Weights of a small transformer language model.
Architecture: RMSNorm after each block, rotary positions, no biases in attention or MLP, tied embeddings, normalized queries and keys.
Each number is 128 + 32 x the weight over its row's rms, rounded and kept within 0 to 255. Layers, rows and columns count from 0. Numbers have three digits each. The size before them is the row's rms in percent of the matrix's.

# layer 6 attention key, 256x256, rms 0.0632, rows 191-245, columns 0-127
094:151123161183122100133086092094147133125095150155138091104130125134131142115128124107078134143135170081069196101126139149126124112108128144142122205204166134193090104105183083167164206106067136089126120102101088056141138100139153136115161176169086137145123110179189131056091155149085176116134121144146141126161142116106088187116105157149130142092148152117162139182116159089126154094084
082:131127152166075152177159124119122152102112116145128185112129132080062101127135128133149102168111099122122103160138133151174126139100152179122186098146156132170090099103143118098076160149147115108092174119182093127080075136100147095117107123118135143137096105088074144123135177156023146171155103137165172121113120067140108175103154098157181144178117110087100115126104098150147121100101
120:154080125098066189146129112142172112144149049123071147056071174096077126078164160135134111109143098140163209147158135183147122079141106160034140125132106108131102129152153132152174079148087105099140175077136083128133112055121129112106112080164166154102160115129129150105131129116101115137115173151154071153107124088170149177102170094136109159184157120156118082088147079156138130060121
095:147087097091093162093131092163157098116165056108097156118117138099056098146141119184130127164121095116104193211171167153144145052126092124102061112111123129111079180149187143112141121112104077086137172090125138134087051127147118108098158072149141138093210117122080128081131118053178136121161199173109085145121130131145168153153171092112122178129126166186119137095162142167108142119128
116:151090082097123147159178137157139129154176095126107091109124160128130129125106154080120141172146161151128176126056099121146106086129072146071161094130120055069100095134146104125176061119115052089086167125144044161162170069112122196170110120112141116134142173107150139161163128147156144125135153117149081132121138149135127137077142111109109145135173118113114119131140069146143094103159
109:168129158108056182182114132175114093176187068135112107094081166150102110037189135090108103100118087142120182140128108143155110105150109130128184082115123071138053125095077100089118076126102124077156102135180107111107085099085187117129049129097159178099124124158174166153116150121151083084059160096140089191145113140133142154058148088161139133146145119152153066071100072136163140083153
087:155144142153116156117077157100090153166110155160105109159136124133155119057139159124124125101109100149147126122072067140149172221120188125076158125120128116138160073066089112119145154138079154134121141113145105122148151111043091095170080188142137110120084109141160180167101135141070207098110108136192188146169092110120106118083162185136114152117191117136133132169086129063204106116106
108:175112134106114103109095092166129128122123077085071133084094149136093116130162124119173128105147098163192179167168152174139117117149126100049161152095130166112068152097117131148117090167121136068148162106151120153132159118185168072114117134172136170112152150155157131119132118105093126132117180171181151131167152142142151151114102158152136168145144159114088073185086097130157143102094
088:152126077127118113128084138166154176182112111131143141065162095170127156141129182113124124116141116133176110084110084088184174117124120129101183062118149032098115153100155140115102113186109103144145076160152125146168171092107104141180058085101128161134120102077134137191199146187142109107112160072161158110176067179129102111080140091083093108171134122150161161113118147182099086099085
092:159134128153059167164122147163159098206162080112170130105096190165139129120222139170107092097103120146132135153146123124124123110148088122059104027108097046086111116139136102062131102133121082056131122153114158091109097115123101082147066076105138151084144144109104119098106088091168107132094169133122094160114150106149189189118156119121096126181114118193094095095150083144128148078141
123:149089133161171130107139179118098107166110137145134129169116110123175137134113118119105085179151172114131133052053071127186118156125111149102166145093142114175116086059070128118171144092100111076169094163145130114122186117090126176161040180122115113106125125145124187161154121184128166150119104084149152148184169185122000105118125124161111135084152129136129067172105153123137096072146
113:164111109145088127122084125148136096142128067139119142065074177162104154123207141140145192077137081139197171130171124126168173131167175142061143086134105105072164141145156142100122062215120122100162140097139105134184147102139102099141097100120132161110118118159148167121129136104126113084093170178176139109126140122193157131128142101104140157191156155142116135076113049110177135133073
114:165140075143073131139118141161133108134195082142106145069080141168137174115133149137156173119092097187161156109171094099143125145149132127060146090126086079073156126134168125105154078158129140101098163126117136105085110101133126093137077053097187144147119160149101173169146141059168099070094133173147122109170134162152178163144174096092124144178159100134123124122120125141104133143076
132:081158139118120130122141199089118117131105173138147082129157114119136104130082105085132078114132115097057085098065112084077094099111110130188149111145141101159132120130068153107082117100138147165075131175104143135130132173132136158151161131090087090168077129149119114170145162203161133097162107056120119130095136183036112096140084123117099086099085146079159139126092143142144112143094
114:094136186180182134120151165052111115154113215136151138184176091138130124120069099131145064124154147114140063125036120106104138118103120118187150112139130118193133092154119140154061167094137138187113111127141139118115153197116134116130141130104100111131109120136112117121122155158106141164129101097119135145096088129069093126150097129150146065127098160109142135136125152148133129175161
099:111096147126064104133120111115104122134151052170142147055053180150107154140152174134119175103103104146158157093152128140165147138144153136067144088156139071094140154121151118126138051145127141046098145106139127111125104061135145116139088126127148163126128167172144155083127115073163115066104146163143117158158131148141124177135194101128115115159148135162130128075123080115185126119116
108:129126179099169108140151193112103163120209135122168126162165131102183093107122092083136148159108184118077057098133109063112087100139102101216100146109156132141158111078056145131117142112146092161085127188135137138105099165098114110126123148076138101130095142109166128176120132164165092114143163064109147137110137149128133075083135124105123092098121100140142104102126128128117143173166
108:112122170101182150126155137125119143142145217098167094207158083099151114127081094095116053143127141110065107112122163103098101121100097140232116138139156148195121145124098138155127200125127099170101136142110120134112118127160121161132180160097078101150112136093100132175076131175132177165166097085122112141117139111065124079150080162148123107088082120135131111176115154109111172127135
103:105171156158097140122156089072145124077142106132161123103110136105144075165139160102116117128110116121123139078131126172138087130119089088138171074103185126137133085096116091071138120069139135122121102133093112173044090182100171054152057120117163104163147176103136142101149087172120109152119131165095143118104160089169178121120112087171110092128145062142177113122131130123067123156136
115:152069088103106137126152132198157147044133140113080188107159144084075140124161186145098184098119094122193172164137133136133101131123134141099167103094061133072143158115148089101153071130166125129140161104106116153132135094152134118118146103161146103136135131164083105102125126047149115076119132154166146116160119115124165116159095154108085218144126129151076166139224101142107125109054
099:116120120126099140149125125146166075153104126087092161074106193118111098117198109125165202121142086095176147123190133109142144182114179158072152114153124146085160136146146155096120131141142115111121133137160119114144088146099076130132105133126145164103176119147141097055158142094105111078142111246124147089108130173133143121180139073134141203106117112154100153130122140132147145116078
109:110176154135184155109181084059123134163142201142128105163136114093139101096087132077116079179124146099064059157135121130089102171118127114158101125159219149160139080075076138109111179137142124150153096151110110142091160183134126162147108236111138133133077108099139128159157160165120128122160114060088103122107153128119128125096117136161165066110127066150135125127095168099132129148123
109:132124093160150160168145086148175133110144119157115198012119158124114136093194210124087145119115086140155159107168074107191111046124153179085130065177141050105144144152189103104151091136098111135141105160125151110135139080145162148124105069132162118112220086091130129107159090074112104129118173174103122141113119143119132120129139113116095135158144132217167125118127094087124092077055
094:099113087086139134107145132179134132074097197094098114108135071136114107127101091134175121109120111166090113120092147125126096071133117147171103145194093146098156141168141171096112147130160162178079126126095120141128155156174168153149172122145116097208110081133074050149135143156121123115120142088109084068158170204069127159169088159117062092087121125101112177123135156134105106134126
097:162139169067114131085128109092111137158128095110068124146099105071146116145122162132135106134103156158124123063112136116165050168122150046132209096075178129183140073155084105106166119110114103087144192148142115148094096144129123046129088203110172122104123149114172127135093112163097176136123121110130110124118134096163122107092184115090145110129143045204121093150151111144117146131123
150:144129183133160139095147134072087146156169198109177127204148106130164159094055114091077076156128206098086090079094108081096133178097099082207119168116165169172155146107102133128118150085110121178081113157093157112109155164103106155109149167092074108144060131140108119163118104147137139115131075095112138156117147144109123083119119145139139081087084099115123151166100196112126138144166
099:111117100132095123160109047159171137113169064142175195034126189146109172163150128185118172136116117105175188100195113117152159107138155211070086153153071127113167186134206139115154083162097141116147129131135161115173151139094150133118097071129142135117136072094130160093119110062170116084139149152093159122120096154160108114123196145142120172128157154151167143092177138152192143092096
099:148150074194079126164116141148116123168113093162085149042107167148143145087134154152109165098115128128147179074104070166153158124110175160062121136131076056110137145119149133175162044154066143117130153106093154148127134097103141121163084066136144109118136123138139140124151149131170124129113149137128149121146121191166117159129195074138099138183172111140164128108115121136127113135116
098:156120147169168186098056189126129134169128149132120128178101142162129102103126117111149025133132144105146165174066093170147169181143143126121102103121103153065106123165137134147140138144112117110139106094156135147162213125121112181156093151166143115133074128140083194163154117099114154157045089107093118120171100134042105100103129151150118130140115139098071140087094153085122117124158
106:151086039087061128129097114147137108112116081110145096119089114154112168192149100134151158090081145138171118148179156173131146077152115093081133128140105138059196115166180112082144112204146161110141180112108152100152093148152144117160152095134144116142130107180106089096044107158112100104161160185166094159113186082195126163102114168135091144157159143148079165082119078113128140129165
086:157066171102142178068137116161079165126146113134121130164167109092092113134161116132115076163157129096137113133117163104184083142125147095175082167125169166098098122081120153142141159144184096112116142122194160158092125094148157114145138157144117119089109174098149115134150181196101187098097097117100164106147120114083099073092169142107199171113128096160149153119138166132131176122150
099:184142148146047098132119144095110144120195108159143122154110112205142098088145140162129116115134146135049109178099087099144123149161158104161168123131127124164116066071091132153142139123103097121133120182153107139128114122077129148129128143110086109096013140106095112201117154126096191129148179113136062152125127146168129092053187119099132139075185095090095105105123099113142074100153
119:133170209137189142089118168070085143180152166139142114160147118147156092086088101088133085130156194108082122091099067071198083142091116116162118129140139069162154126079095143172112159084076066165105095164155100132128149126096088133118094183087105093097071107072141162201129110154164175167109156082075135109145093180096114102085149123083131059127127111152135123139087150113143139152165
097:117041109102090113173166107100106085067133165162175168142124200124086105106102146113074156072170127142093075118049143121115165077135173099111146112123107139077141119083081119150094127148124147135094154138140168119131173114112122094105088135136089131140110122130098116142147120109120161099078154179155128144114122123157169091132136105133130140113148133175092173117135124159090139146191
103:111131101183147113133112131097166155116161192092107160124171130122169144152112100148108142150142145098127109137155081111093136137152101166109095189142124159140136119125181152109116167160110134195097033154106145084150118162109128075103167093099149145103086113041162131131156149102124145138128094080080116132109100103125108147161121147109153083071125113086149168116141169105133151160167
103:156121113122097134192145132102183099102083071116162143064129159139124092169214153138099104112122104148201147143170060168103105124173153142038119119097159068090132057111133118118096079120130158104113102123090086145177157129108155095102063116178177105116129119097157120098154117139167102113139188174101163137116095129141129174144165116154138126155181122121128094079136092140112147118098
093:142106095102176101089146141100161074147075190123147154162192098060127108178066118108179113136094160093098090107114163188107062140153157081129133186090127200121176131161112157137134148141115109146121098116071149071054145202151138124116104168112117105120070126134150121073105095136103109094133082117146161142118112127118127143125122138168175123131046141139091095116144161125103113124089
092:161153168064167113128118139178128177101133139086117088163142113151140109091113084097138146135131152154152095167150151131117122176175086122167152167110195153118111078170114133066113151124187146159146122126111085159124074125103158132116120147118140124147170147115138131110123084196131069130141084118098201124143142102139128157101096103094147128187120082113094134135114129110142153140124
145:114135204108192123131130119079076160117157195106182086206167073116132096120074093074103120135131145098076074120097148099101069128121101088218114149133167172135129117138070122117122197131160120183097105168135148129120115164131151139117201184111094122155079142108125133175097133170124167144145131060100130126133121109069105091120100157102143092093135129109107119130120165117107127151161
096:147181149139139125118135148093110093128096176127164146161136150140145107062099145133135131171183166180077132135103159157125147147121134127085053127152058140102091122088100135162151120107055106199102125110059132195149158097112083151119127156135111061152099074155141166166137165132149136134096114118099165144151144186070125150122140110129143073131079132048141163171140118097111119150105
109:130119128142095122152159109167154081094135098137113139080103170103090178082120188163119169025114061160190114125144153153174149103135146128075138065164108077066187159140182147140128090140137100097135183076098141163159123088124151126138108044137079089110152131166133099095085089100110109119132097191144132144133082125108156144081131119168123162190059160206134094179131063085103131112102
105:125179115111174190098150115105131117143055175098156115206181114115133093137107129103132078129125146089108089141120126153121049135136102089224135117105156186133136115147092098128113149092145084148130116091067107179121148136090132126119151186120087098170096141122105080120088148210119149163124056100119152104107132140072128063134085123129144086141098129124141156143114221128121138138114
081:121150159106119115091089125164118142158118124136089109156138099166119178120106171091086092165166124063093113146140116095128136096127148140181146146167152135152155118137165155132151179103087169113081151133125102157127201084153098148124143181181149141140073128138166136155095197122156152057150117016049149157095071137091092117086171094103103091132158104115114148109126156145136163138085
171:122134070086081143124123099140164128126126029128106107070086179155105150150182149146157163121107079162188179158167132188147153098123130165053136086111098116064093126145143119120156061142115143071121141101129105156139110061141131119130110106153191140144155131153109129095140138106106121099124169175148148148123122116166109154143177116117131168154175138147104122087129082137131118139091
112:097127173198182142138093163143052134152146160114134103203121074130124162118097068130126120113151175133129086140074119071114082156088096109188146152157173129171127132118094094135092178124126109153145091174126149101171141154099128122119153124095058126166089148141097130168140126134131161218091055077125090125130171120099111075131109123140140102104152129070097150123113179093109115136205
121:102124189117126107144121129106058131124144184109164136221147109124154100151103081092086139130118117108083099137055104060087100094107094141217100168128080160135118150169112135162096177126136109166132165182150117157125194164135147140108143135109071166157122141134178134147138144184115088150198145112140126117102099103082114042123116160150131094080138112105164145140129159117115166129173
103:130116177104104131123063163124144106155147181096156103237121068163147152116044077077154115147090118136075157117141150094144129133093144069229152132139116156146134156176138128107105178098177067212135171167155092088079088142132124152160120191078070109151094156137110159141097154187165143087170191096116111096143147124143118102118124179112098109103118115161127169176123170150121147132138
090:096114149109114139136136155143145131107097100087100137106083182135095172109154137076141121090158118095137110124095124108115121151126061081111159110152147126061139129152139157066151124155193158130095103105144138141146138088101090079055193121178131067144054073147148159153119090055117138123091098127161095167085138123081155136141142125059104139166122151131134084130167145039116113115136
099:092148094193189147142145116117140091117120128114114081124133162103116095133150135102142105119183165145159096167131122120152114147091142126087181138142113124131132151143164132144107102186164154172187161110142163149142099176113147133152121066121155200182153091112155115174164088145091113172101040116068106123072084138153170101120186069139128095168127153145190164136086165049151090157111
097:159123117169147113146141120109159113141170149120095144128074131123050089139145130071127168099064074131140124152139090127140100083166136142141194099183157141134133123128117102135146098103231157145074152128119140132148078117083143080117162096139108113150084121198121143139075089079081174139127179171177095139122133087116164090096152189133141157105094155178092080126179106144185127103147
093:148157146117193104133141092089099138133067170160135125140155148095107168154064123138177099233130106124124162126180136138080074085162172125120107196104092136178144181121164134166115108121102110087176097100099106099148182141156105130103150172115136178154175125119130100144091170074129175160118158113099127133152049138101091134120143100101131144112123153102124117140088161141114125077097
093:139094087129096151150171147089144148094147105129149124142098203161123098127133173159052188134154120134121119136062066168108158097145139116092113133103140181095116109124154126058168112108142205149130056134067164112089104181068071125107152120127129157114126163156156062114120126071164079165122133136095140127143148094165143124074157129153120136147155079138119041148136179197073182101122
104:086134098077137142161139099131094130166076174080119153148117134055158126136092098108190110126155142111108114086082147074056115134102083114167116186140078130084121096128095180103126190113152123133115113128080137136087130167141139139097154145108126120202107131129170118171119139187087129121130092054135156066116114125094110147144090137138154128112131158072153094171087194145090144092159
102:141120158115121117165123113095103160179145136140181120128120083077166129139108086110130096148105147128095157102103089081103141088123168117122091179144151121176120156071103172066148114137104088154169133188114145094175123147166135164155129129118138089138168083110158126154106136153146189134141193148174094130092136093103120122133114141154130108123062103147139102166075113163123105129213
097:109095094200176149095098103156157124071143118139113096141136160192094113098165107191153190101097150110198111137146168156213154185161080152116123081150101098066134074154118030132134122137140097117114126123137164110152085114068109133137095115099137149164096144150057150155146120067136126173038031142136165158165126148109100129129173110145158187163156125118090131076125152086126130150087
# layer 6 attention query, 256x256, rms 0.0656, rows 192-245, columns 0-127
101:139150163081143145161102124069164160176123177149140075175162117111161087129118089102116092115163134109102102095101077132132070137111126090201149134117157111163120103157066136141117125109121139152118106195109112112107120125149148109146172171100100135098069144116138068138068101164115147120166109079130090127100112143094151107109095094107135127086127132122185114140099184095155121165141
073:157075049070080111161171126138169154125162100085123114089111216125095132100171141120114146136125107114116169097135101183125161103131134145078128145107063086097090122164110160143130089168086176131180112107086118132187088078132162098151149111139157167144160113130168134109182142085076133077145159163117092172127118096222169177126161124079124173141090157078161130146132131177117119116113
111:173129080171058115143117143159106139132128118181106127065059187135134146107180182123130174132098103103180213104098119165160190141147134134093122080162103097124116112106132138119160096131112109114135146133120121137181169060144122118155102129178162197142102114104147157161153145158104150114110132143143183144186119133178075147095147160118128103133156127141134071071128089150117150097108
110:147137119169119127135131097100127087134126090147113119078079165128131106155149105143144134135095144155170156190160113202119162068154147135086131127153112099080132116114122205122111104124108155111205122093136161083127053112149117097085147075134150125063178102116129085052070138079131089098112161151153101139131087122194173164118119147153132143152089145161175128097142093126131105125095
109:118109090159110098159105142104141132105095102112134149038116154148085112142112112107144156144082092137151183132150116164078207088204171152066100125160103122108149136123134159160167083176137111129096149112096176115148136138134150131145144092149156102155176120138174141111135166079123164149147129188161108143097234155158120153162144129121074099162128127121127107118178117111076129153118
110:134098184117165141118142143104132127118139161113200075157162108107149110114098064119093102132128157111089102136130131071097079174121123102190172121141146106173109124124070123132095146118141128154093095142101138131127124165153189109117192135087086122097119132120158074145115139162153105113128073036086102144097172165097173110147103111127133129110108131095114125139128154083122106179138
097:110109092112113162165172146135140137020107140097145182096162091091063123132128101185127139110095114108147210110126149185077160147115111183154123133141105137095156170179153139157139112120138138113123138103055129161140068152137162107077162090080117128129169091172055103087153185079082118176118121181156135155111134120115149112237133137125080182160082136055124147150185115102061151147103
099:146125207115157136109177147076123111125099174129157126168129108117147147120121053132073033118133159076053074117124129101148111131132100132159152178098170124132159110116107139130141122128144165144142067142119160095119087160147135121055164147082094078085083167112154107127087136184156114104159088082083084172170143142140144116125148142133098105117121088125159103146093131131179118143166
116:160080088178093081120122113121122142115120043184071148072088166130128130158166173099159130140120118116152166151149146155182179061145132177070160118121102109153101150137147118108137068160136130070137181120146129124111135093114120140182097124178167129172144121161169192121161153104092114107102173163133147136174113120156123144098141112142134151125138164158156100139106082126128135109098
094:129119138113101123137115179077090144137153130156133113142112116119063101151134095117099091130112132095128123169083115163142166098088158096158148066093181065091103159088145094135116140171132127108104165114101170180082149074131171088152141112087099144131135121109110124115061096149133107109081113137113179097116135181105164157112194154055153151206130171078110096116122115103132163172098
077:159100118092165118117148148126094109112093128082121158085097126154101134089144164175128119087092059112126174127172121140083143111152129162114117165171107109089129160144142174123089101087130138097107143115133130116116095120141165074166141072077107142049070176112171073092128177102152114125149119122124048194163118147134174142130115103119084124139110105076170163126151140086153088157081
093:153141157130135071125123057103125164165100101119145194128116154107082166128115075076125101162136138116121124100113105161151161058169145144096098145131148105116141146111123083173084083149095120077137123088158130077137136068129089126054133104119150140077141170153185175121102131141129174116158177089095102183161100108119138105055175131143083095109093143151168078044082108141142062122127
081:122136137081152122135139160123139121119148149135155118148185088134136147167130069161149135098075138146122152120153136120137127175178109098110177101183114105186093052175105154139163098149110142119115158124145129148107106113134191188160141148140119110138093173099111096086111115134153096146159115098155141173065130104129137139090136113099147114084162142156180118126126134079123163152156
103:096183151129177195090151165135121143119135166100167085162126103079156137178064104102107140096155120129052107086160139085128064158080012112188158148153110161182127108065082148133165122108156141161107130136119147142141129176151158146131142172148112083126058121117117111165126117188127160110163105100135130151118164117170111108124104088150132099068170086125153105156121127136141161106149
104:128124127178074143123069087136166084116124054134129177060128153112139114123175159112130172116097109159163148115121084182176054106203176170054119136133164128100097136107148122114120096184092095101127098117122141046115126096122103130129102126156160135148132144150160175124138147140160169089123193099134128115082099120159119144064138084147132088171127144134138140071100176146122062071135
078:115125172144176130104125124065181122182109157152127112140170106139102106103098140104147117163163115162154059119081092101119117101083121064110093109148047062133128097173129147177121112137138115171168123130119166131155165172114068128138092092142121114124150158063123044132123162141126112126097093069147102160084153128198125118086120108146151131103149089145138177145086143121156056109093
084:126124133120125143144193182109116128086143118127141119165163106133095153144105130109138082122115152111116064129114143080095122166057105081156126164109076108154108155124145133077123153142162158169121101123149153195096116177114167104161166115135098154094141188168092036150178143165180114133093074078114104145146162136146153108137093100107121117103147108133114146155092138135109187192114
094:139102137096115119104163194132181156174091134088127165137117094141114142095129102148125126205153154106119140143186079098148163102116164120113120113127107111134130177102094127168165121076130106137146122107091086117131191121163110120159160168128113098081151084036143105188089163098118142103135120106068122137108120206129062185126115104151141149037144132151175119136166133103129141125079
100:185116078115148111157120077173155156090127119148124112116170151091144107126185121166112096131145129103184139109122177164144191156129140117133151104066164109150133142121161132094145131129125174110154160048091089154146113107139107083085162060130089155105186049072115162139110074091091070136111131110112158169161090102114129126132156197144160172212145116139132088079140120135085147121162
096:118123129116105090127127094134172150070096123124142155114099152102114127162089110157151202156081141152156161131124115188150109088139030144131125112132145141135173101155182119127117144145055062089150064118114126109125122158126157122134108113093152108100138136074138121138140141052062141181106130105112116097121137098151122109114132142099149059114171181100167096099157144138077091159148
097:094135204141125114140093183146119107179109179139142122157132084122109152139088108084118170103131103089069069117125112061112075098122111111155125185133100135195127158147130128159144166104138102138087115186120165123118120150119125145198118142117143087133092151115161081202088125135190154126126124143127122118096237191106134119130109113116110138034155106148121121129136144115138137159136
098:129153101097057040108130125151196114105085058156129149128159101135084125121187116116123122163087205114128135122157116173160112136115144085137130178099194123112070111098150117101212091131115192099132108097093114142137106069137069135129078182168146114097137055097168139145065142080145115138127163122145132125211095105116102145070161173153111107131147144162088158140203128094116168138168
091:127114084111121070140167127073156100145092182135150150087217097110116155174142126190107129153100166055143189133141187139111140127129179125116126148172125157172098174158156128147172144168115154161134099111107162145084114138161163158077156057119112124074160142087106119076149129110141158170159139128126078113106145096138166124169171128129117126146132137118139106140113130071151169139131
087:145089147171107128106138111155153144138213102150167076125125117115120088156080152134139154135187113122111113114157144151081184149092096155147122211110103091124127146128088097171105086059162096160156112152134107104101142134124122119136149160127136157107144127140060135085117153120167108091127105122075201216127118139147089134088102086123143108062136094069139119173127137155110112089118
105:116089162172167154171154136086118141141098161096149128138120150137067118142151110096101115089153143146038074158097118094118095156152096135150134153145145128169186149116093162125079182159151122111064089122123145105147083178138159145140136091102120128133142156125140122173145143177143187100145111055066124150141137190132123092107137101127117118068117104122168082096113150158161082130125
090:127123096150109098119129092138163137141070160138117150116094123147156137098188128110134096136117167120134127145153113175165071053136202128118140094206188099100131092131146084119131129109111124116108131137158142103127096082159051137114107147172175164150170099095117152148140162104132186128172158121140121062144164100146101142064175143153133109143126161168076091077124082140092140112177
109:106134135165034115044082138151175085165122087191175092090089152117109123179166114139145134131118129158145136116160057177124094064179141116118136073117108048113091141124105108156159088157117121083127179158159127099111109117164140105182124127155150165134122172133131124145100116134170132038136132113164131137111127120146117145089151136135116134117097181155122130073116107175168105095123
104:105116083108077131133139154121051069125116113192163137093143152106148179141173120132129157046153081111127159151136222081144083110124057169138154122114134122138157179091141156081096119180128117107050130122166141148132097099152148169122153124129175149153105139128140098126145076185116149104121054103150148087139139132121174126152143120133162179133139158159126101128081082181165091124124
102:170119087113131129123136079158144171157149099116087128101121158122116110109129170183163121130088113125156139165128157116143212156149175156102109144118129150081095138144089137147121099161090099130149094127122079171139176069106068127136116113094124096113162093165106158057236145085126152153103139124130115176122091111155154187118157070158122120165049112126099118114162103125121141135101
096:103118112142114079135057158160101078105112188118114171164139099158124153112148154122080121113129103097160116112189129120043130137102171124164108148111083101125140105149126117170124132133123110155186135116138123091163104151153063093093119103069121148153198128116073125151144138098160091147080096124120179084095122140118124068156138130088124097155130132111050097179136173158093107153103
099:102100165115144185141137149133106146157160087169103085112121124084112174090146165098055109163142041134074140147150126157085168157137098147107143106173133114079158160114120104123101122127124117123077150132110100124137138131090112136135109131104136178093147142158126226101096096132173069150144184132094138097146152132083141129107150103134131110151052113173109125086104068172218112157150
093:141114215129094098090125138129141117148152141181123085159109124079113163137129140080092107113145104108029083093118127133100076099100077124162116173109158121130145132118079121131066096136178156132108122167105117125109105150143132112143088155130103195078099255130141113134078173168151101095094096095147100146126142164103100092056100106149122129060118132133180126160097154184188081160141
099:143137157163123129113140147159168122117181083096128111112170116128064145113143107115107182117139138135118132103192079102119116175129113201129110092145123098142151148090115107115120095105068126135133078092037153079130068184135169088108171146103082108097111138127144111126142086142126124086178166110137070145101097087126145166096109087116121137123105123136155126059093162122153065088099
096:125106136111161097129195079073091126172145174044147114140107115143115204110114068109131088152156125097116119154070176114155040103116190106153159104154169104131157101152098142162149154157112099179100142122143202170178159122156087215145126144115135095107144113151150153118079119154116147121135157155109098069111157110151124102101127090127085088105128155164141057123121111156150120078141
097:115108120150108176108131083097156169122166144111101136112103150081126134094092210110129114100105126137119135093143125026146146069131135110088127127122107087160154147178113117194127132145138119125116174110164092111140171048160135056120109142167184069115126101100109122133127178097086151109108151136182099196116112121152135165119057056133145151131144089162216123153178133177118145154104
101:093093112125076150201137132124188210120149154040134083109123117167139114088109133167079119111131115122082148136112129069109140110127109149182174071097136112126093143142179173159164153110123091119141131137130101147122105047147129115127160129104135150153182099123086091172141146082089140142143123142114135111091156101190146142169135116054102141157150078115106133097174131133077147131127
102:093108105059140146096165109086151102179124176068125150125162121136155187133053159169143078150146136121124082133138134128110170092077141120121097114083111163097144104179187127097121129100126121168160095136104123147140156134088080154125136050074131052136126131113082105108176107065094188139185062183185119124124123160127138129129080090145116123070104125128188131197153152097129093180130
097:168108152131148160128103134162083166126097135110110150136123129107205128099087144111120088136113115116087075107103132120078086179159164136151144212119159154111095113080127141123119152146126132171123065165098122113145168162089111140090137163048100094097130098172116123117150093137156102160132094096087136078062129118108073099122124101131136123098099065102119177214113148111159096118131
087:137111090148099110138089143090131114186109134206167114124124159124114141121108148117114128132145123122135112116123149127153087117160134147136193079104062125170115147139163104083062146158165150072107167230127142133100145146170239120087117106158106195094128198101125116119103104175157119080117123100165107114101144111123175109116115127134050145136144139152103149060089146136141066109124
096:155146138118111075118061189170199121078134095130160159172087097135100091107124125155163154138096171130120124149186090117144131137126113140129182173119127137185091138099163090076112120190102155054158096106126141146093082101103126093143088160111136191120136107132158139171164110102167119145125128137116085160203147124188111146136141196107114140166158163146128155116127149117149131137148
100:092121131160137093175123200113146120099109161095084140177121101114136135130114138135119113117120140090139104088135207075131191144070086113148150115118143132162086162179113150149142087140184158140123126107084137112085127118190092071066130132154124121104156141064100130161163115095146073161093123142086187115146162148137106089180140137106120166099128052047181136195127129112061128146148
109:101106143110197107084148099131074140125100223159158105178114120109165148157117082134119072119158146131136068108097161102098118175181078144165116141084150168139145065137128131060103146132157131166101137174144137116124125127118096174098103138185124150089114158055071181142101103152189170103153136085141173079136148177092134084073136136130098137044129092124119083087077156089138132123156
094:123128078141100092108081086126147084109140094137103190092127159143131141161190166203114132097119125113124142116145220152105142104118143145084083104162133115121103145181136177170113169163117109147177125117138134110134174159173118117174105118143150161060165146110093071118117128096163157131199105147148112103057112080168131154098145084188143150128112099121163121172161088129096095130123
095:135127155169118170136125194142072109171112063119146134140137167153062094149071100106164104087054075185113122127124117130122107126171143122115143142148085151099121125117054116138103112179158135107096096181081146104097146134131161175202094183095147141127106115177155167101153117214120182118082134143078147109111156062094117147169098156171180166141120144138109067130107088134193145112165
103:178186155104177168132079147145111148130114136166090140105109133124156094118157084052179126121109110187165123136158073103151083127131184139158160163148118125137121027090117130086149129160083153144042112151145167073106146163120075165145119180099115141108081160118174116162123110214096143075112117061146133165150106083088128170116074074116141120121129119170086117106125110101089117096115
106:130150197095175123146171100096120180126079154119140108131175119069158143130139029071111088155138168135092092080061065105129149127134143183142102191064164157134132137109085145137114122107076118129142145158103132124158154202122094142100182155141145186096149181101151144145164131100084207135106152103134136149169111153076168105092104118130128117126120129107127143107107132165158094154152
100:171094164141129058120125073141121073094172109137161112095162114104108092156117155183143129103075132088083146148128162105182192123154147145102121110179159126104155133111163143109146116166081146139080128099142167161148132153121159127106106144127118126128140166144174161068166105104131107116108137162104127148175176069183100105125157130162124181122136141166137118159106115075138062078130
104:152176155122110131127153150153142152131111125135173165098073105134129147192124089157167171155104133091099132117147077138154144128158099097123151108154127136131150138119101131115171094138178124120076055126090118113168165130163117172091093114157144072162103149150106108156155089107156167116140096164191117157205143155165029080134072123144133090098083138097102143103165111108135095165175
096:144149151164120164148150091192156111082154093162105135096142099103138091106119141079121103075136156145117118108100119117151144183096123112115126126125098116151139114155058101130181140202138099126118066074113077096220136172069138152164113132079073070119215059118116127146175118151068131153103116113100153139155139091133128111102142150146149156116175135137145129164175114076133090073169
105:087102117154110099115095116138132138083108089126110117130099125153172127108134138101103131109134104083105132099089115164131102185140117120156160132091168118088127090176161165166132133081182195097114166116193155106042109113090150101110112151171138133093130118190116138152159135153130070125137128109102120087083200141155125101181141129087108131223117099124081164139134136117119170131180
095:094165129176129062108124102108150132112125120109093170133118105128144094104167103125145138141179090102091126131160131157117160177128108161121118129177093108130201149084106106142107148164100126109113111101139103176165143130152128086154174147116064077150150082081134155107135103186099117140187134139083180105116100114116105154166147161170107126164058143159133132073127129059186049164102
096:192112135148052071129106157111128117089095122133144135090144064173097143169138123141167116116072132113158157168153144181115102126123197121119120157128168109132135147153133140170112103123151104140160154166136188068131132184148115106142148114110165141139156133161147073094111142109083176088101096155160130144111101024116147170159119085111095107154081137157083116114103117101154167116116
100:138192098211129106136049131167106143105123103151132121132139125155046129154113188063164125075140194118139096133127094144141099170134171182119144167104114098141143085136089115184130123172194108075133150078101076096094127130027116121138156167094132099134133104202115149170129165153116156107078126103181144155130092091150173128110083102125123128107143198146091162107148090092171143095081
100:108104131097100145134182111105129099176102099098128146128104163134102151159090154159179094073189087111102100106130146162061124121114092131113118141124109124075116188105124161114077099155136129068115089122117119179184093121203169134164145121127106141137123097132112120059093089090142141172142074147064093092104101124206069107109094136136136107102062085135180103143099154175116097182164